Weights of a small GPT-style language model, trained from scratch on English Wikipedia.
Architecture: no biases in attention or MLP, untied embeddings, normalized queries and keys, some layers without attention, paired heads, gated attention.
Each number is 50 + 15 x the weight over its row's rms, rounded and kept within 0 to 99. Layers, rows and columns count from 0. The size before them is the row's rms in percent of the matrix's.

# layer 10 MLP down (transposed), 512x128, rms 0.175, rows 347-453, columns 0-31
105:46 45 67 39 75 52 52 38 49 66 60 42 54 69 63 43 34 64 54 48 50 57 46 61 16 49 58 49 76 49 79 16
134:54 22 56 67 63 40 44 26 33 34 47 29 42 37 50 30 50 40 62 64 30 27 31 26 64 57 36 26 57 69 52 47
101:54 39 63 73 65 66 46 50 41 72 56 77 50 69 35 46 40 40 52 61 29 62 26 36 62 56 43 49 47 74 61 46
111:40 76 64 52 72 38 71 61 73 60 62 54 47 37 49 49 31 43 61 57 59 75 34 61 33 47 49 51 42 81 68 28
112:55 61 69 39 48 55 69 42 51 52 34 29 24 68 83 45 30 31 79 56 23 30 61 53 34 53 51 50 54 46 61 67
130:42 16 43 64 65 53 58 42 53 61 59 40 50 36 65 92 45 48 42 66 74 84 36 61 61 43 39 60 68 49 57 63
032:55 53 34 56 45 60 74 46 47 46 58 41 59 30 61 57 45 76 60 57 52 58 29 41 49 73 51 32 58 56 38 63
111:66 80 59 51 73 40 75 32 40 67 51 60 23 78 60 65 31 34 42 55 41 41 57 74 37 42 37 59 39 56 54 65
123:35 51 48 42 41 23 30 58 59 47 24 49 52 48 62 40 51 25 41 41 49 57 47 59 33 48 51 60 66 56 74 66
098:42 43 86 65 41 35 39 53 11 55 63 81 37 62 21 42 44 67 36 33 50 41 61 41 63 52 51 52 45 64 40 61
055:45 45 70 17 52 51 67 52 36 53 49 50 50 44 48 00 70 41 57 55 55 45 45 26 50 48 60 48 48 52 68 45
040:69 65 42 24 55 16 49 63 59 24 42 43 24 44 47 64 43 66 49 30 54 67 53 55 12 42 85 44 47 47 51 77
125:59 47 36 72 53 45 46 53 40 57 64 35 52 40 26 59 49 23 36 66 42 55 85 20 60 72 55 34 40 41 58 44
035:38 67 48 32 50 19 51 24 33 65 40 32 61 24 44 38 53 43 83 52 43 80 53 43 47 46 48 32 68 35 72 22
113:51 67 44 66 82 57 52 53 39 74 46 58 40 29 78 59 56 54 25 58 62 31 65 53 33 73 53 54 45 58 68 52
044:49 56 59 43 43 28 59 27 46 42 50 87 48 63 39 03 26 42 54 87 56 60 44 60 16 53 51 65 51 45 58 51
092:41 52 57 44 48 11 58 33 45 33 48 78 84 50 75 41 64 70 51 32 35 48 36 53 46 69 44 61 50 63 62 70
130:50 39 75 69 76 52 68 37 44 68 33 59 38 42 51 33 50 66 57 54 42 46 76 52 44 61 39 30 62 64 30 46
096:92 63 72 23 35 52 36 50 38 63 62 56 72 50 38 35 42 35 38 52 49 22 51 42 21 61 41 30 38 49 41 50
109:17 31 56 53 52 67 59 62 39 53 63 50 52 52 68 19 41 32 44 55 30 51 39 50 43 22 39 44 74 77 50 62
113:44 69 68 44 34 23 51 58 48 59 28 44 63 23 29 53 59 75 45 26 53 57 43 37 63 59 64 46 56 49 80 62
031:60 49 69 52 58 47 47 35 47 50 51 42 81 44 44 85 49 48 43 35 41 50 53 68 38 08 46 54 50 49 50 43
106:51 73 45 52 32 41 66 32 53 69 67 36 39 74 69 69 45 56 40 41 59 76 41 43 60 28 50 52 38 39 25 56
115:49 56 49 62 58 76 47 36 32 54 76 52 43 58 71 90 43 50 61 56 62 46 80 73 60 59 35 55 72 55 12 55
123:49 47 48 34 45 39 46 53 50 32 50 68 34 67 99 49 75 39 54 46 83 36 65 48 23 61 58 56 39 47 43 62
116:61 78 72 38 39 50 38 74 46 28 25 50 61 43 45 60 33 57 31 50 58 24 46 72 71 79 50 46 41 49 62 90
097:46 25 45 52 47 22 34 52 31 48 60 68 59 23 56 33 50 56 33 38 66 62 58 68 55 55 45 41 57 53 80 45
100:42 44 37 46 25 42 14 70 45 72 73 92 43 54 60 87 47 40 49 59 48 50 36 73 39 31 46 54 41 54 52 57
116:44 51 59 43 81 44 79 35 48 74 63 63 41 52 50 48 54 42 55 58 36 55 37 75 53 29 47 65 62 57 41 48
044:44 42 59 54 48 39 22 60 59 44 32 57 44 48 56 37 47 38 54 51 26 56 91 38 75 45 66 32 77 43 51 26
131:46 50 46 53 44 39 76 49 34 18 69 90 50 38 38 29 63 58 26 64 54 45 46 69 37 27 55 66 52 70 59 42
038:44 53 41 51 55 21 19 58 52 66 54 79 32 49 44 48 43 56 48 60 48 64 56 40 46 69 34 53 64 63 60 39
097:52 52 65 74 46 23 54 59 52 70 46 76 44 55 26 63 62 54 63 28 53 75 58 70 33 52 58 38 51 35 49 65
116:52 54 34 32 63 67 32 34 40 72 48 60 32 51 48 62 23 82 54 47 24 28 43 54 74 47 52 73 11 70 42 50
111:48 57 63 50 26 49 34 73 30 59 40 44 51 40 65 69 58 39 42 46 48 63 60 52 45 35 70 82 84 51 64 46
059:57 61 46 50 54 63 57 52 43 59 50 48 55 51 25 45 57 44 58 30 46 55 49 37 35 51 51 52 50 55 44 40
111:57 54 48 60 25 54 52 57 60 37 49 46 38 59 64 35 45 57 48 44 87 42 49 30 36 55 47 60 74 61 73 34
094:29 80 33 64 37 53 36 52 79 38 36 75 44 48 64 48 55 57 64 37 35 50 39 70 30 41 51 71 32 65 20 50
111:56 68 47 61 57 39 61 39 60 42 53 59 37 25 51 41 16 48 84 48 49 72 13 41 30 43 41 58 54 40 43 25
106:58 50 55 38 60 48 81 64 48 41 17 42 52 77 43 46 61 40 81 45 54 51 43 61 42 52 52 48 50 39 46 61
110:87 35 52 26 48 37 43 33 35 52 54 55 56 29 52 41 20 63 29 13 48 54 66 59 53 47 56 79 53 46 59 56
036:61 45 40 47 52 57 53 44 57 71 51 42 69 43 17 28 69 65 80 69 30 78 48 65 44 81 55 39 51 43 48 49
109:60 52 74 83 70 45 46 48 57 62 41 41 49 57 50 45 48 43 41 60 35 56 47 68 52 53 45 63 46 60 51 68
114:48 36 27 34 54 70 43 51 49 48 64 64 40 54 82 43 20 29 51 67 23 41 46 54 26 56 49 59 71 60 43 54
110:31 68 58 29 64 53 51 55 67 32 37 51 48 48 79 44 50 53 42 27 80 35 66 47 50 66 75 40 39 23 52 55
106:46 34 53 49 75 20 36 54 61 50 60 38 49 51 49 46 52 71 59 53 61 66 57 52 46 55 62 38 73 43 70 30
105:25 19 62 26 12 50 33 56 76 50 58 52 31 50 44 66 51 66 54 54 41 68 48 53 66 55 56 52 61 47 61 80
035:21 29 17 51 48 59 47 43 73 64 48 46 23 50 80 56 37 60 66 54 51 51 52 51 63 36 60 50 81 56 21 59
110:52 50 40 54 63 79 39 50 53 39 47 55 49 73 52 62 48 50 42 61 64 52 69 45 63 57 66 56 54 58 43 35
110:78 67 57 45 54 51 76 35 44 71 30 33 62 23 55 60 39 45 49 42 43 63 63 75 62 41 31 61 58 47 35 65
105:49 36 40 61 39 52 48 23 36 33 51 75 26 38 44 41 88 29 21 40 54 51 32 36 46 51 55 41 78 46 49 49
039:29 60 40 68 42 47 53 42 39 35 50 41 25 57 61 50 51 73 49 50 38 64 47 37 15 81 50 44 62 51 43 54
040:58 69 54 44 29 60 68 47 45 31 65 46 48 49 28 36 50 73 52 51 71 58 67 25 30 54 57 57 24 75 36 66
128:57 55 54 45 53 59 55 69 59 45 68 40 55 51 31 69 63 69 45 50 64 30 36 43 32 88 37 69 62 16 62 44
111:59 58 50 64 41 54 40 49 59 43 57 56 23 56 77 45 63 20 51 38 56 59 52 73 56 33 50 33 63 31 45 76
128:54 32 55 28 24 54 42 31 50 52 45 56 58 45 41 53 32 44 35 41 32 31 48 48 35 35 68 58 31 83 45 41
112:42 34 59 47 54 61 36 50 62 53 54 57 54 40 51 37 49 31 44 56 44 33 48 42 46 70 40 67 48 56 42 64
030:49 78 46 68 39 35 56 81 52 41 51 28 70 30 49 24 66 50 50 58 47 51 26 61 07 48 52 42 47 66 42 49
113:52 74 49 45 16 45 35 51 47 40 45 81 68 55 50 77 45 61 42 34 65 50 75 50 67 50 54 58 54 56 86 37
031:51 35 60 48 36 22 55 81 52 70 50 55 78 29 48 43 44 58 54 24 60 60 43 55 80 41 55 22 52 50 51 46
046:43 53 69 51 38 56 15 31 40 57 50 25 53 22 48 48 48 39 45 37 67 44 48 66 16 55 23 50 46 44 64 52
137:60 42 63 59 50 34 52 46 63 38 50 66 45 44 37 37 48 44 34 41 17 47 71 59 50 34 25 74 65 62 39 57
111:53 44 60 36 75 27 66 52 47 70 33 57 53 66 60 50 48 55 51 76 55 54 54 12 70 64 37 54 69 75 48 33
028:58 24 23 62 52 53 67 60 26 43 43 32 42 48 44 36 47 43 75 75 46 34 36 70 14 56 71 60 41 26 45 49
043:43 41 68 41 58 55 56 27 22 51 40 72 34 57 51 47 40 40 42 43 47 71 69 61 34 35 69 24 67 20 68 55
124:41 42 55 57 54 51 80 63 54 47 69 51 28 55 68 36 31 28 41 74 32 63 59 54 49 36 45 60 68 45 64 61
127:24 39 49 73 62 50 41 43 61 78 38 61 52 70 58 67 48 50 57 38 49 48 54 49 23 35 29 25 53 43 45 69
131:22 65 45 55 61 60 69 24 37 65 29 48 25 73 59 57 31 45 64 50 43 59 56 67 24 40 58 66 48 75 44 66
118:33 62 49 64 78 54 63 40 37 37 66 50 21 48 56 33 50 53 50 60 28 41 56 16 31 35 20 49 67 62 14 55
110:57 46 50 40 70 25 38 37 46 60 55 41 40 32 66 68 72 62 31 47 72 29 67 53 00 66 47 64 38 81 78 64
121:44 65 43 45 24 66 58 75 53 43 75 63 42 29 55 37 40 51 49 30 42 65 61 46 64 72 58 68 60 68 73 65
121:59 33 70 48 43 27 72 22 53 47 40 51 49 64 46 52 61 64 44 75 88 55 22 54 14 51 52 70 47 62 65 53
119:34 32 37 62 66 61 56 48 66 68 40 46 34 37 65 62 54 70 61 73 85 82 31 68 34 51 38 41 54 56 40 47
042:48 66 55 62 87 57 35 18 47 49 52 34 57 58 84 33 48 53 51 33 34 62 31 34 69 37 41 43 49 52 48 52
114:33 32 53 50 40 65 66 54 76 60 51 55 27 16 55 34 39 39 48 53 58 53 49 62 18 58 32 37 58 52 34 53
032:35 48 53 53 52 23 44 50 51 39 46 39 52 49 67 63 55 57 52 27 48 28 28 21 31 73 58 21 53 46 30 50
101:53 55 60 44 22 52 42 43 68 45 63 58 61 51 38 47 18 35 30 53 22 36 61 61 23 51 65 68 51 37 52 52
102:52 48 47 30 48 39 49 49 43 43 57 52 56 59 41 59 21 39 45 49 42 48 49 57 24 60 51 42 32 39 61 49
042:67 84 69 32 42 34 39 53 47 50 19 44 68 36 46 48 56 53 50 37 33 50 41 53 55 60 69 38 05 57 67 70
115:50 35 32 82 57 23 62 53 44 42 81 50 25 51 59 31 34 64 56 44 36 30 68 74 69 51 47 33 45 56 51 56
039:85 63 89 30 66 39 45 57 46 66 66 17 64 59 40 77 55 41 57 69 57 50 64 43 31 66 62 43 33 11 51 31
045:33 66 66 46 38 79 62 62 45 62 43 42 52 35 51 38 51 41 64 45 21 23 49 37 61 63 42 45 54 57 26 61
090:76 62 49 48 44 25 62 49 65 48 31 49 57 48 58 64 53 51 76 30 31 57 47 59 26 45 34 42 44 44 38 32
112:63 46 74 25 33 55 46 61 73 65 43 41 53 45 44 51 55 71 74 37 77 53 62 48 37 57 59 34 54 31 51 12
110:25 24 57 65 80 73 42 53 27 56 53 71 47 66 70 56 27 14 57 55 37 37 61 75 52 60 29 41 49 48 43 53
139:54 35 57 55 40 33 65 42 63 30 38 41 49 51 36 58 30 55 56 67 37 36 47 69 43 73 58 64 76 45 71 55
024:60 34 25 57 29 56 37 43 33 33 53 25 30 63 82 71 60 33 73 62 37 39 55 78 48 55 37 54 72 42 47 55
088:48 37 41 80 34 61 21 52 51 45 44 99 25 43 62 60 35 42 32 38 69 37 58 64 60 60 37 45 63 49 50 59
038:20 56 48 43 56 41 57 53 61 44 57 52 75 50 55 49 50 37 58 44 14 37 35 53 46 36 47 50 83 57 89 70
117:51 55 55 54 71 66 96 28 54 45 41 33 54 61 68 46 57 47 57 48 43 71 15 52 00 44 51 75 63 42 52 56
032:59 40 51 56 59 47 48 43 46 67 75 54 60 87 56 50 31 44 47 48 68 34 55 42 43 60 67 27 55 27 53 50
119:64 58 57 54 77 84 50 45 40 84 61 52 54 56 39 65 41 49 50 45 61 41 56 63 46 45 39 54 38 34 44 32
102:48 61 56 36 85 59 87 18 36 61 65 55 15 56 70 43 50 33 56 63 51 35 50 54 41 53 51 49 36 63 46 63
117:60 41 47 54 70 52 64 42 63 34 65 39 17 53 58 50 51 54 54 52 44 47 39 64 47 39 43 64 74 33 69 55
114:48 52 69 79 47 45 54 30 46 41 44 69 39 49 50 48 62 44 42 35 79 44 33 48 23 46 51 55 68 57 55 86
112:80 64 72 27 50 44 56 43 44 85 47 48 37 33 54 56 46 35 52 78 71 28 56 47 30 48 46 43 26 50 72 65
113:64 29 43 39 06 60 23 43 50 37 45 44 51 27 47 91 35 41 35 58 63 82 38 78 55 54 25 38 12 29 73 65
095:52 66 41 47 61 64 70 57 31 77 34 43 61 22 61 41 63 59 37 67 60 41 58 68 29 60 42 69 14 31 58 62
122:42 28 50 36 52 40 27 67 65 48 56 56 67 64 51 50 63 59 67 41 53 63 51 10 41 75 60 64 44 09 40 51
115:43 44 42 48 72 25 45 41 44 38 40 59 32 54 45 26 20 66 55 68 51 37 46 69 72 39 29 49 38 64 48 49
121:42 61 51 52 63 23 67 45 55 45 57 28 58 52 75 64 46 54 65 41 36 59 40 51 00 56 78 55 45 54 63 52
089:79 40 50 47 13 65 49 37 57 40 46 37 22 57 59 45 66 22 53 60 36 52 38 31 08 41 60 43 55 52 45 46
117:55 45 72 50 47 57 62 45 78 63 34 41 81 43 52 48 42 54 58 40 57 60 47 47 07 43 55 45 49 35 64 51
115:39 39 57 62 52 59 73 42 23 68 42 40 71 68 35 51 66 42 65 49 78 62 41 26 21 46 64 73 44 40 69 46
109:55 66 81 48 60 76 45 35 15 62 44 59 49 57 13 50 69 56 50 66 31 46 40 37 10 52 66 61 38 55 59 51
111:52 46 40 28 54 61 49 65 31 57 49 40 47 54 61 33 32 41 64 61 22 46 58 38 66 51 37 48 57 52 26 60
106:83 59 74 49 42 26 56 59 57 64 60 44 43 32 33 35 69 57 19 53 29 41 49 46 62 67 48 59 31 64 40 14
# layer 10 MLP up, 512x128, rms 0.186, rows 348-454, columns 0-31
132:49 76 50 49 40 21 24 41 41 39 12 38 61 34 12 48 36 57 58 57 52 44 44 33 56 72 60 39 48 69 70 28
104:67 57 61 56 30 29 40 34 65 44 46 51 54 67 42 55 75 53 60 42 48 64 43 16 48 52 83 40 16 20 91 26
115:47 46 54 85 54 69 44 38 63 37 51 56 78 36 36 56 44 72 63 57 55 61 35 43 56 55 57 26 53 57 51 45
113:55 65 20 65 24 53 39 53 38 27 49 47 53 41 56 62 41 70 52 29 52 37 26 49 62 47 72 32 37 39 52 48
142:48 45 74 52 64 63 43 83 51 63 42 52 54 55 46 75 74 50 75 46 76 33 47 18 77 50 66 54 44 71 70 47
041:55 62 36 64 61 29 63 69 44 38 47 54 62 49 34 65 62 54 53 66 32 34 33 42 70 78 57 35 49 42 31 47
106:60 48 46 69 46 58 73 57 38 38 43 46 46 29 49 35 64 67 44 68 54 36 71 32 66 63 37 59 26 18 43 40
119:49 31 21 44 80 62 45 42 56 66 65 52 75 56 51 69 58 71 37 62 70 40 58 53 56 43 41 47 63 71 43 33
106:50 42 57 58 71 20 50 51 31 49 64 67 45 75 23 78 52 70 70 65 54 53 43 65 43 58 74 32 44 59 53 54
048:51 66 42 87 41 41 50 51 37 28 50 54 61 49 38 47 47 52 47 52 50 59 56 25 93 51 67 40 16 42 58 28
041:69 57 46 81 44 36 52 52 33 46 60 45 36 45 47 58 46 68 34 56 51 34 41 30 57 64 50 15 44 40 40 35
127:26 42 33 79 60 60 79 61 57 65 55 44 75 38 47 54 83 63 63 69 70 56 40 35 60 45 60 33 51 38 74 58
036:58 76 22 69 61 43 51 70 49 34 51 46 68 76 26 41 62 43 44 47 52 63 51 46 76 65 69 50 28 37 44 62
104:40 71 65 32 71 29 56 47 53 47 55 51 52 24 46 39 26 69 44 11 45 41 58 42 50 37 29 47 55 42 56 53
039:54 62 40 63 47 28 28 59 46 36 44 28 54 57 30 58 62 60 60 35 52 54 53 39 73 77 67 37 55 59 28 49
106:39 46 64 66 23 45 49 53 45 77 68 10 39 41 52 65 29 52 63 40 67 57 39 38 44 33 62 48 61 42 60 19
125:42 39 59 73 73 45 69 55 28 72 46 65 30 66 24 53 52 42 52 30 57 53 52 63 78 48 34 50 70 65 51 41
088:00 46 20 81 46 53 33 58 71 67 20 51 58 58 49 54 60 69 82 41 57 70 12 40 69 71 46 55 59 51 45 57
109:59 47 32 91 53 62 52 46 22 49 69 57 48 51 54 67 25 71 36 25 34 58 61 70 50 52 77 40 52 55 41 53
120:69 39 40 77 59 35 35 07 64 67 58 56 60 53 25 58 52 54 42 42 39 53 59 54 43 61 54 17 27 61 26 58
035:42 75 27 75 51 41 34 62 47 51 46 55 52 52 42 48 64 54 50 30 47 46 45 42 58 59 56 34 29 45 38 46
108:18 52 70 60 59 51 26 47 25 57 44 64 32 58 47 64 55 37 26 54 48 37 40 72 55 53 52 22 43 73 40 45
131:52 50 50 66 57 39 39 25 51 40 42 31 31 31 21 80 48 49 47 46 76 58 54 66 65 37 78 61 33 36 41 44
114:78 72 56 35 36 62 45 50 64 48 48 47 65 27 39 75 34 33 45 28 33 59 42 61 75 42 30 38 18 44 41 48
115:35 58 66 53 33 54 59 67 69 61 69 46 61 53 45 53 20 50 53 58 51 67 38 60 47 72 55 52 52 29 69 15
100:53 67 43 51 29 66 52 88 56 53 60 43 54 50 54 42 57 39 47 62 59 82 52 57 67 59 76 46 45 41 46 37
098:63 55 50 51 52 52 52 57 71 54 36 33 64 13 34 40 58 64 62 41 63 66 42 26 67 83 44 47 27 51 60 57
130:35 47 78 82 39 22 58 58 20 48 17 41 66 56 60 38 64 56 40 40 50 38 58 19 61 76 57 45 58 52 31 58
048:45 70 60 89 34 29 46 55 43 68 62 47 60 50 19 54 58 55 30 41 53 66 39 34 73 47 52 36 59 39 38 19
133:85 68 73 57 39 46 46 60 33 43 63 44 39 35 50 52 47 51 54 26 40 64 43 38 70 58 58 73 70 18 79 09
044:48 75 31 60 52 36 39 53 56 24 55 36 56 41 45 71 53 47 53 43 37 57 44 28 67 42 50 42 43 51 46 23
096:61 45 58 46 30 51 30 49 49 32 49 26 41 21 50 49 28 48 43 65 39 31 38 47 56 71 64 65 44 40 33 36
119:47 47 55 48 49 60 64 64 66 62 58 21 57 50 24 66 28 40 90 56 33 63 40 40 58 72 51 50 72 39 25 53
107:68 56 39 64 55 53 79 36 77 40 69 70 56 51 26 58 27 77 60 28 42 62 65 44 60 66 58 23 53 47 47 42
052:58 44 33 62 44 38 49 39 28 43 56 62 36 52 20 55 50 49 51 56 51 61 50 40 76 56 64 41 35 49 50 34
112:44 58 36 79 41 24 36 38 65 63 35 42 65 40 53 58 50 46 47 62 66 74 56 24 41 55 48 37 31 23 41 21
093:42 38 49 66 41 49 42 42 31 66 29 58 29 65 49 71 99 53 40 70 46 44 56 40 48 79 62 32 54 55 28 48
110:45 47 32 64 38 49 62 67 27 54 42 43 16 76 37 47 66 37 37 43 38 34 69 54 88 44 45 59 43 60 28 49
103:37 78 59 76 41 34 48 67 08 44 53 56 54 62 53 41 41 32 83 53 33 33 38 46 48 33 63 16 48 31 39 54
102:33 56 36 64 32 40 36 47 38 40 34 70 39 86 15 58 72 62 35 64 78 59 38 33 67 65 44 59 26 41 36 35
039:49 51 56 51 49 29 48 50 28 53 42 36 36 51 17 51 57 55 69 45 51 72 38 32 63 54 75 44 48 51 62 48
112:46 33 01 60 69 34 43 40 33 51 69 46 64 63 54 67 57 85 83 36 53 74 46 44 72 49 76 39 65 32 60 51
112:55 62 15 53 25 52 93 41 79 26 61 34 43 42 53 56 52 61 49 10 47 75 71 54 67 40 51 39 40 22 17 55
118:51 68 30 56 35 60 40 44 25 70 53 54 55 43 34 41 80 56 83 42 68 69 47 49 46 53 58 34 38 44 42 58
098:43 57 27 74 71 43 82 38 21 31 71 24 80 50 74 56 29 71 71 48 22 62 27 58 64 32 79 24 42 49 59 47
101:36 44 61 58 29 65 53 45 46 37 47 17 57 28 53 38 65 59 64 55 39 42 50 27 48 79 59 30 37 50 58 54
037:53 60 26 64 55 48 55 60 56 44 48 42 48 48 14 68 55 63 52 55 53 74 51 44 71 59 59 52 41 33 50 44
108:50 31 39 57 86 52 52 54 63 62 51 37 70 49 55 47 69 45 53 60 67 62 35 32 65 47 32 10 72 54 60 38
103:28 58 52 58 37 51 37 57 70 58 51 32 61 60 15 33 41 41 51 43 26 37 72 58 54 22 37 38 33 52 24 20
109:42 72 58 46 21 53 62 52 44 49 57 24 36 28 52 37 47 23 64 55 61 62 31 63 47 44 68 27 75 50 36 41
042:36 53 48 93 52 35 54 65 59 30 53 48 60 44 31 51 54 61 55 50 58 51 33 32 70 58 43 33 26 48 62 45
040:51 59 48 62 43 24 43 47 57 53 25 52 57 50 45 55 47 52 52 37 46 47 36 50 65 52 56 32 58 46 40 19
124:87 43 31 82 58 19 59 42 32 25 54 62 76 57 43 76 39 67 47 14 47 62 42 43 68 50 86 57 43 41 67 63
116:44 45 49 48 57 35 34 27 40 66 59 57 55 49 48 71 66 57 54 65 76 32 33 38 45 46 70 72 58 45 67 26
125:38 46 59 54 44 47 35 45 52 50 31 43 51 43 32 44 51 38 40 26 75 54 32 63 62 80 59 54 32 49 73 58
103:67 62 49 56 52 40 44 47 52 54 16 58 64 48 17 76 58 42 55 33 46 73 41 36 42 57 63 41 20 61 68 38
042:59 81 24 76 17 17 45 59 37 40 48 47 43 50 27 52 62 48 44 34 31 63 44 46 91 64 51 13 69 55 29 29
109:69 49 38 80 32 66 48 66 46 66 38 40 40 49 21 60 63 54 53 50 65 69 63 40 65 80 39 37 49 36 59 62
040:46 48 36 55 57 36 41 52 63 11 53 44 54 43 31 58 51 47 58 19 49 60 41 47 60 62 60 35 43 30 31 43
037:49 50 38 62 57 41 32 49 44 27 27 55 54 72 34 35 62 59 79 71 43 52 63 49 76 52 64 41 23 57 41 33
143:53 63 62 55 51 72 81 63 55 22 61 42 60 37 50 70 44 81 27 55 71 38 67 42 75 76 55 54 53 42 71 38
100:54 62 36 61 74 34 51 68 70 39 75 35 67 58 64 72 77 50 50 37 36 60 64 32 65 53 64 47 43 44 57 49
041:72 51 30 84 31 50 51 55 41 51 38 39 53 50 39 71 58 53 48 35 48 61 15 27 99 75 60 17 31 46 36 33
047:45 58 53 73 43 26 45 53 53 50 56 62 58 39 32 59 65 64 47 58 52 47 54 31 80 54 58 35 43 48 60 12
122:29 56 40 65 39 28 30 33 59 47 73 65 41 39 42 75 42 72 47 26 65 58 61 38 59 71 65 67 37 35 58 52
112:38 46 61 48 68 67 61 88 47 73 80 38 30 53 18 50 70 56 80 63 42 58 40 53 60 64 55 20 67 43 39 58
130:58 42 50 53 66 18 38 67 66 59 29 65 58 32 51 33 42 67 69 63 47 62 52 57 70 59 90 28 37 55 57 57
122:42 55 45 52 54 27 72 52 25 50 46 48 64 39 58 62 63 39 48 53 45 64 40 55 64 32 40 19 44 61 47 58
099:62 99 41 75 64 23 45 41 46 38 33 30 71 15 35 38 51 83 42 31 48 49 59 55 50 45 54 60 50 22 44 41
125:25 53 77 49 41 20 37 34 43 42 33 52 34 73 27 75 53 45 71 55 54 31 25 59 54 59 56 62 47 40 65 31
128:63 40 64 54 50 52 81 33 51 40 37 46 59 53 52 58 50 49 57 51 69 62 42 40 61 51 49 26 29 31 59 32
124:43 56 55 55 44 52 45 67 63 52 49 59 44 42 46 67 58 69 58 40 74 31 37 12 59 48 42 40 34 63 42 49
044:58 58 42 71 49 44 45 46 48 50 37 49 44 37 34 48 51 53 55 22 49 53 45 34 63 67 54 55 36 37 45 31
109:59 45 42 50 68 59 59 86 48 75 51 64 47 50 68 50 50 46 62 45 63 05 57 66 71 49 40 48 69 51 59 35
040:58 76 29 60 61 32 48 62 54 47 62 35 38 73 37 82 53 51 48 54 46 41 46 45 90 55 70 36 26 49 45 37
105:37 47 19 90 70 56 62 76 20 68 41 57 33 51 61 22 95 43 52 71 46 54 71 49 64 53 45 29 59 74 32 66
097:46 41 65 67 52 69 67 57 45 52 50 42 45 31 50 21 44 75 61 55 58 49 25 38 83 62 51 51 50 61 42 41
044:59 57 48 56 54 40 57 48 46 29 52 41 53 55 19 63 46 60 55 49 55 52 47 26 77 60 45 30 50 30 34 40
125:36 71 47 71 42 38 52 33 55 26 40 08 47 59 55 70 39 39 59 25 83 69 46 21 53 65 33 52 24 63 53 44
040:43 69 33 52 43 43 52 61 65 41 39 40 75 39 48 48 58 47 48 42 50 74 37 44 86 49 48 26 43 47 44 24
051:70 49 57 54 44 39 59 69 20 43 34 51 35 54 37 41 50 53 49 33 56 52 32 38 83 56 56 40 55 53 49 20
092:61 22 20 40 54 76 50 34 52 52 70 47 37 52 42 41 52 48 61 52 37 39 73 50 47 63 66 23 53 43 27 45
113:57 60 61 67 62 57 43 37 32 49 44 59 61 38 25 50 49 59 85 47 57 47 54 32 53 81 49 40 66 43 64 42
102:47 37 46 72 60 66 54 66 32 70 56 27 43 63 26 55 78 48 73 53 43 56 35 51 57 39 42 29 55 44 48 59
133:25 58 51 57 50 31 83 42 56 15 33 26 21 44 49 57 21 32 74 53 41 43 55 31 86 34 49 52 15 64 36 56
035:64 57 43 67 28 42 36 52 55 17 53 42 63 61 41 42 51 74 42 34 50 51 47 43 77 57 52 39 29 48 53 60
084:72 55 43 24 39 34 64 44 47 41 14 01 70 52 45 44 65 71 66 61 46 73 38 64 56 68 54 34 53 39 27 67
040:56 59 46 57 61 40 46 54 49 48 45 54 63 51 36 55 57 57 74 42 34 55 48 33 67 55 49 38 36 58 57 45
137:43 47 48 72 48 45 50 48 06 46 52 41 39 53 45 50 55 57 43 32 70 44 30 30 46 40 48 37 51 45 53 58
041:57 79 22 64 31 20 54 63 51 43 53 50 52 55 23 36 46 50 50 29 52 56 42 20 59 51 47 33 49 43 50 29
118:73 57 50 49 30 49 54 36 41 46 52 51 53 43 54 60 63 85 66 57 77 83 39 34 49 48 68 48 58 23 62 35
102:34 63 48 54 19 39 18 81 68 42 39 69 52 48 44 50 46 74 50 40 67 66 48 47 82 43 71 55 44 33 77 50
119:59 35 53 66 74 49 80 48 77 36 55 41 49 31 33 56 58 77 57 58 51 46 44 25 50 65 44 69 19 38 60 72
119:37 66 38 47 34 31 62 46 70 54 34 50 49 56 43 68 78 36 51 42 30 62 51 43 45 76 39 33 32 20 63 09
108:51 41 64 62 53 50 47 67 74 44 51 39 38 84 20 66 67 42 49 46 68 35 57 17 65 63 49 54 29 43 52 18
114:68 50 53 47 30 49 48 81 54 47 64 73 74 55 62 43 32 61 48 45 88 43 43 43 53 49 57 35 59 32 45 27
088:47 59 66 69 53 29 38 40 42 47 48 61 29 55 55 51 74 28 31 53 42 46 50 32 55 78 52 50 55 56 56 29
124:62 58 65 58 62 54 42 25 46 57 42 45 54 69 51 80 33 49 34 19 53 37 61 65 58 31 53 49 28 58 62 35
111:50 49 46 55 68 30 65 30 30 60 43 49 45 43 53 60 80 43 88 49 42 73 27 45 50 34 66 40 56 46 33 41
127:39 49 63 69 46 60 44 52 77 40 49 32 50 39 73 46 37 91 55 63 48 51 36 36 50 65 66 52 60 59 56 38
092:26 38 61 40 43 41 23 73 39 56 20 77 41 38 34 54 58 60 25 54 57 38 42 47 72 71 37 63 41 46 55 45
114:60 49 40 52 29 57 32 59 29 54 33 56 52 26 63 53 47 38 55 63 58 34 55 44 45 72 40 51 57 49 51 31
118:52 57 38 56 30 46 50 54 47 54 36 54 84 19 41 55 24 50 43 25 44 49 66 71 55 55 34 58 49 32 43 34
105:46 39 57 58 54 52 36 52 45 55 53 51 56 46 40 43 55 66 29 48 41 52 68 46 50 47 78 80 21 38 54 57
116:45 66 45 67 48 50 36 50 52 26 33 20 64 54 66 39 58 56 77 64 51 75 24 21 47 76 62 44 50 32 17 41
114:47 53 29 61 66 43 35 34 28 67 57 28 46 42 42 77 70 56 67 30 44 69 33 18 56 41 49 53 55 55 57 40
120:61 46 73 61 51 58 63 35 46 31 59 66 31 58 42 44 42 38 27 54 57 51 62 54 51 58 45 30 42 39 39 01